Weights of a small GPT-style language model, trained from scratch on English Wikipedia: MLP 1280 squared ReLU, 6089 steps.
Each number is 128 + 24 x the weight over its row's rms, rounded and kept within 0 to 255. Layers, rows and columns count from 0. Numbers have three digits each. The size before them is the row's rms in percent of the matrix's.

# up: layer 9 MLP up, 1280x256, rms 0.237, rows 985-997, columns 0-255
# down: layer 9 MLP down (transposed), 1280x256, rms 0.0328, rows 985-996, columns 0-255
up985 106:123105066124117138102090087119136123154142113139122116131146096104144168142148159105113150122116097146125153076115113154120157164133111100144103081174115136103132081164135086135130137165129153154160103137111131102127165127120119121109140150086134161112091123112119112155109130163172087132166128117158139137159153121156115114179121138114099138079178144120132139108099066148097156125151119138132130120160133132122096145092172143077151136119148133141156123121125120128158116143149097175134147094147123136091096137118116106132139162139124166135110106098167122128149139151109153111149128095043149095141129102134094091131183120132112161140150152128127156147108108119146123134101091117150156167139134110158120108166084140089141102114105129115151133128135139135124133146082148
down985 107:124119107153090109112123143091131198084133112130140110152112137127124121117136143134139142113155104102131141130141113136104128067140089192157162147115110183132143125182108157158090178103114091123131074119132133137109137101182126097127118140090140062130105119138149153123109126164144126148112145172130153142146111106140141132113147105148115137146189149111129116109125119129143124104141162129105095129152151083114090103091146134144170097145156155153126135100061170139151108078172128166119117123084116147110160097064099113159116153161140130093119121100153146155121126138095132149164150138118133092139111111131124132120140139126079164108156112123149098151106144117103126136162128149148137170166122095134123107101146134103118114122132127121120117138131152144119129107115117
up986 095:171114104151102112173162132135135169098123099103091129128107121143149109105128135154176103154120093105145103125085110161142117122128111120107064102113153124123113174128172168162094124122108126145134116158078158121132085164147064139100105125100146109123133122120138059151135160131121110137091117169134138122145142109091188131144133141110081129136142158082140135106167162123099147130077104093177120149130134152140127120138152116177109151100103096173110108131145113130131106100116142141131147101144095148111132130115126115100091118140143156121119136130172122084097152151118143126156128142142106122156156152114129141141127135114165068091142123109136140132118097145102128092110162119129106128137149111115126127170092094125133140164105139147116090137174135144104125118126173
down986 097:093201132135119143138132126080171140128080101159136123097122127126114109146157063178140092134128135119098115095098128120096142118134144120074149117141082156112099117160115155103141147121128094140128143102130110158132096111117146159092139182130128175126134148150139125139138153117157123132093133080164171151128133084159156129111105151160092162107154141112156153127136132109131134148120106151113157190124174138151115125184133104176129111149110122102121135141096127146147116116132128091090122140091112132150159147130119120129148114123088116098152134112174118120104112125146127161135144102100128121097126093103143114114166128097121120077112136151076157134128163104079132154159108171142100124124126142133171109143119130129129133126154133118167121088132135184101134121106103
up987 101:126149135141124187182132125110136158146106166164112085151126133116123144138122097114128156112145132134084147158137129145146120091138152147112148086125106092131113123146090116146125129116102126100162115114124126080114203172119123113174155130081150120168161125120071110158125154154178111147103127095144143083107149083095121146107151129128098143140113106131145214111115154125094110165089139121114134162106121116134123130180115143103136091103101154110096096119108115162114127131124154155130135144132127089125103117132120082135139131108148139117130134131180156129146177144078117122134135160132128132105145141154148082102126143134110143147111134156101097119132146129134126098147180127153120136126141094118163150139109102111114123184105142123096139146116097152116125112177149
down987 099:154152109163125106132145133134128154153119144142160113152141175106126145113144103081103106092107178150112104129138150133116133172076116110128163131070145085127112157167085137162112111155122109053126072118136145115141109123120115119153148118091137094156135123087134120150149087127137139138134105119127096144117144151136164137106158125109127109143145155139098128110163067095151128133124095142123124121095141136114141094103112124090128155156123124079123149107129156124106115130083153134112100147116127092149155144112069152139181112106117138123122115179155180171156116123122102107145101162136135125125159159144135113125108120131106162094132128121078146147119151132123126128137135124178127149141100158164132094094122144116145176110110103128121131129123198145171149095128132
up988 095:149081107126129147087106078121109127157122135109116111132147168106100131165147106114153123100096094173132142104117168148147094133149133152092154131105125100130138080097132166106116116122124123157123134149152144101124178132125166181115156140160103135146132149140119127103166144112150097129145131152104129125111129093125122112125140143141142120151116122133176159140115115112146119144116143143064142131155122149109095121141164137067164096138074130114140147095150119123162151127148131146084098161111088092124098128153122088104145102132110099124156112119133114182109129126104137129153155160155148140135128143098141137094127124158105164147118136113139191147087129110154115140109125089083148115099139142090144165131134093096159088092138176063144125102160173122122134140135134
down988 097:108156150113115092154160149128114129150132160107151156155146141127133114077085042138110114130154091099139122134117122129095144188087164094170142102168122129131110106127115137137152108163129138148110118150116095141143110166135082096149086103114118116132131101102136131110114129127110165136123122111121123126186097148113171145127106117141120133111171155118109106121124154135145114107102098105153096126132132113152181145171111136148137131167166122105101124087117132153122125109108114165116171141150106132111167155114147151105162082123118111119133184101113149131132111106112087138166093121104081107171159080143121129112108123135125121084149136157135121091160137124119122135151151136175124122176126120160141089176098155155115146140146118124098117154171110112160138120135110
up989 097:131116132121153137116134113117122117152109161159133108153129064136094110077150100142173094063137124114111173142147129133131102148151164133130138150148120114099105130120105121131122148118078107162118121117118133145098166129103133118124110129128156153176072096147146113128156124112096124129122092159108149114159130151141146101110129201168127140099122127182143156145130140137094155109134127116109136142167124178104147126100107172096117141118103139138152162133102123151123098128117085141144094186154130098132122124117114098160144103085098160123163118066143167090111142108119173155087112086125158155113169140129114092143140125144116144138095170121107129140091154160138129132140133128111154136122143086061088136113119115122139167141099146126133138119092146129133115152120114
down989 095:082161138116135111105121153124125074134138136099114114111145162098124135164145107140100066134110156142128087180073151074167097136138153104119124115146098132143153128121119116105178147134138153092128149181153134155153157147088132126144133100145109144141178102133099125136097134156100107102125140165138154126148140138111177119107105129103148106114072105081155109170140103118159127115168095140159069120128145113140131108131150145162142157146136105121118106130141097145088157110152114102094117109126120117141102136111093130113179153121199140133079158120121113139135136154121133124134139132150151152082092177115108106157122156114129119147147133143175099130137118105137173135116114132122139104157097138122116145106146132183109132127144138099098104137124103097126133096137150
up990 101:128126128134122057177149083127102154106089133137158150095151145115144123136134137145158094162077114129181128132105154140100141149146171128090103121126170107193077102145163142101113095139130158126106148106072094135108189107106087111175146118100166148113159143106143146090111148136107110126155139093189129130085125133095152165173126146130123130144131135106155097085167126118120118131109126136096145133136143078150145110137117124130124134111148087141098100127134126146117112170144126105138171123121119117131149101122119153148146122127133123082159107121131186127124109150130147131156126158129122127128097072137105117146145141164146125109091109105134095094169135123164143098141151152096116130116139134120125096125127108159107135115126130104132099161183108126128123125153127
down990 101:164117126091094085109114125124149154168143135116128140140160143144129115133078116131120174122149136115140100144116120136129091128125138114108080123114140105120111121148150105167118113139132103169110166133071089081165140118087125104141160135146104138115135168096140111110094088137131113081153125071126121181128156200126122155140140139155149136094108110093164093112138127146102134132133120150143099151154159152116105104135114118170167152180113143070089113107125174124123119110120154110151140146126123092122117120122123120149143111165155151117105124120135105133132136130151143114115132153149149114131115137140150129101115141137112118123128089136110116072157152124177143147115240137130137132130120117158119102120119130126138130047150135129146111128129109135131094120157167
up991 103:147129126145109138114138114089135114150126116173118073127161128141105093122152089142156168112138151099140129103127111106102110138156129135107127118092137143155105153121122114153104131130110139114115092142133123172099162152140143134107130162097148113132143100121087156108174141080132163170142121096143127103175179138145125143116096162112124124169092127152117108106159135189133100124143142143141103120109147130074153157101122151122156103134111110108097155087108101105138118115153112104146153158110117088160131072118122161118096136146119117110126132107133171122128132162132118124125098070131118120131159166163114070124148134119135080179160095078155094115111144113196124141146136078168108082133117134139112130117095164139125133118162110135127119138124141135092118162159144
down991 099:124179137107149116130189113100136103157116100132124139140138071112119172109147123140133178143160140120101146105107122139132132120129125135154130121123131110121101168141135079171088128096130134135098118110115132133130144138089149114105139160126127112103188156111107138118139145082133109167140104130125128106168171096127107104110128123093154133121083145143096119136153115149145170165108094106103133116122138094124153172083099122097174127143139116099091161128122136167124122109124096120109132153095125114124102162135118125090140118143111096133066138145208089098093143167132153105141140104158138113115127149151157123147144144124107166161170129136099125105124128095106154130149159088126128106120149138127125122084136148151150170144145178121146149075134164113145104137159088
up992 091:106168098135091125120146089118122112130101135129144099144114074146082084136157119169085127101088113163138219116119096144165134130137142157177135116101109136095126157173164106112123165102124094190134118135138129135118105115138108131128145119116121152074127125139149136143088103165119135105117088101145087164103148150143138146121141122111103117105135163129121126162111101166112154147100140136097109134147112172118165137113115136125095158128152127133152116134148152138116121117151117160117157132152114153118173122158104170166111138124150135120089134161133087110133106183135073106135126151139114127139167136113096113112112120138128112172166132164161125133130121151147143133109152151134123112114155138116162171153121117145088091161144118114144138165088121155127136126071104
down992 095:110148123121139099083144130149108107137087137133109125129177090136121165120121113122120138156111111190117124131135141124125152099082146143146127114119147103095190105147125148134150121118123111167099133168102134143119060099113117141085101111079126106095139144143144132153135116156134134141097147103135138119152093135146113129147146076126145162142100104101123181135124111102086127133148154127117166114153137148149166129138126133087161144109160117111126072122147122136134075121093156138114193131155130138144104157124127116138131135123105072112142121127148125129118128134151122135149135159162119137140192109129141094094112124189096139151103153113071142127109157118141099133085161058087129114136127097138100138149114129128113100134116140117139159119134081130169151173136162
up993 099:113178123130142150101117152121135144092127127169163100111133148119159071131166104087121152118172110185111135151123127190091106108155131143154124147113119137145121147134143073148161129122096120130139098114155114103124126143166139142129110100142148073114103170182100103106160128140119163127143116120103129130129142104099132138117128105140133168124137117106100154124095106153133161116120151105134115137128125154139148147090145154141119105140130142152097150142125147132157122144093139169123144157148137145160113132161148108145155105122103124164114063119130107099159102168132117134109135126122137110170130122140082134159177088158174106162138083092106082151128113134078133121138140126116094104162150100150114140107107121104106128162163077162125113145130099129080111179130152
down993 100:140138124123109076141063140106154143085135124140116143128134144124130088124110150096126149106133115180146101123147132151098143097150121142136133154140124122163144119091185126114173145142133092138103090117160132090128146110127178155111130156074122131085083145106162087100137088165053114155146130140131092098110094139124141119095153131122102135116128132159120133134122153169120155162182102160136092116095096136174136145075161118172100103145129130104156116107146134154150111128152087146141114125106115164123105125112114151123110130127151109146126137096105099108175112134073127098133166138131132122151152175133128128132106084150143127109093165167128134115118120179155144136137121114130144156110128141124164130158149090144121136124133105122111135082121091160133135111149153
up994 096:162086142117129119105125136090086090135099107131141114169121114139118129116154108150105110180142149139144139134138104109168134169169146129185114099118149159125091169132147119133139190094142131117136115141148150109102110138113130122178140107136139123104144134152131155103106126170152157128123098129107132141124058147096100171122094124122142116136134107181153096115164136145128091100162151144116127111130140107153153148129107174136129101106122180120150105076120142103159172103153120155132126132126087125146102126149125155148150125125101133117080103076119122130137133127122139096127122134108093168076110131128124115130148163099144100135049152114089142135106094116080124114170156131132146122119106102172148123165158147128143095145116132145152122172125122154086139113122141
down994 096:087119128150135150110128131115173180173123134103156132152154078169134132154125055117084116116148135112141132133160122102099134085118107123140114086097160089148174115140127114110151126090125133180109126105142110157086127093143137144136123162133116160148130135144076104122094159138124091129115137176135118162097138149138115161171104126117125089070128135136120125184161100164138165096116142104133113126104153115140120088126141120133181128157128147143159125131128105146122086103111131100165155115123136145110130082153141132113122150108124140109161106104148140118135159107138163167138134110145108098110105097142116154125189097133139151117178096097098143162120137092145109092128143138112169143095104117123144107129117085133137121104164094142155113158158105115140143131130129
up995 102:107089140129118095130113140129092120135152136173171150135145127096088158141113104128140173069098145146101121093117132167156139115107113113122099160130144151135112160090118136136110183159129126125170117133167151120136183148173183127121125110133113078150075126121130135136100120087117143091164135138124142181152135158161116129094124138140140122099150131137144102139151095144184122116108114153130118167141143110098099132124152177134116106111099104128117107138118123169109133140142097122132138149112158157153147141102114186129156138150143111132141143152175163155141140138142133110112100074105130160109140104149090164075147138124125133094121106132114153132092145139122144141105182052110106141148120113113160182123110091115135150113152134108117107157119095123122129133123124
down995 098:092140111135135087157087134101112125110141110130140159162133111142140101105107079139083118121094116116146127090086096149153159172143104157121112132147109137085116108146093109086135144133149108103110121121137106149140135110122118121092158122102093139146131095119146129102078081115121131120139140136082180195149136164139105088120141135149128113144108153133150084110129110134164162087152093127141079159112116183127148168085129125139111123098114110158116171138128134136142133125129150161150138159149142148104143135139111149118145162097124142137147175125146160153148142127093128123116121129134141098111118132184121135085160115120170135114147148115196080135142145177116115116142129140117142143126102156139164155099127099108058128160138130146121112099159139095151092134144114
up996 106:143120112128107097128122156146151136178127113122159144175148059122187106154125087104152093141118137155148104135146139142103171129119114133100127122122140128120164149124135149123122116142143138125122130144133157158138095133060114149132129131113166114129132131091161095151141132149104134193107141084030130169161125100153113149118118089107137105145142112090152124100112122124101146089112152146136096131156165146079056151140139151178133102093110143149124161120118124075093119147137144186133136127121105136119138139132132141113091128122149123103139146118117130157093154146139108148121161119126127144132095114151158091141114148100175119106161171109119163118125127154091141111131099116138154101079136131136147116128108143127098101165115131110141110117130102164123107142149134
down996 106:130091093170142126132127170173102132118094172150136092139155115132109098135134145136131108126136137088121143130103128149135118138146108148142086084110109159092145095127093163083140144141160141125110121135178085120100078140143159123109110129154132065145142125082126125066214163161104150112130138102129123149143156113142100136130132100147113157106143122091127138152124117119125107144144130164124130151107177085141081104146134127144120139142105174145184127141131152124119113155123122107126087108069103147149152130135120104098119140122137127160141132159164138148154171126147124147126159120068114106156128135130136119123084134116099141101142121125139141098158148144084125126120128172135095097129112130122115096148106135176122116117106107137139145151132189122138148128093086
up997 091:136108120128126155116130167167132133135130121123135124162166149158094112120156107132159175126140121179106150116095104145110139164166126114124117144108093153116121104097163145143120190163104154174128133110138125118101122125127131145130147113140134121099086128103139127158132166141139120116083160136128130135113174135111116130164148140068126122142100130127087148138095129090157125107128156093071133082138145099112087105147126105131139126110119102095136120093147145111138120134073109137106110126108096104085108093113176128151161096080093133115104093128133151167092139124090124151085085129156143153127086104130129126145101138147111097171150141090139133131139143140116147127119124156134143090154165098129064124097108138186099137079116157135160107127115170118148122157136109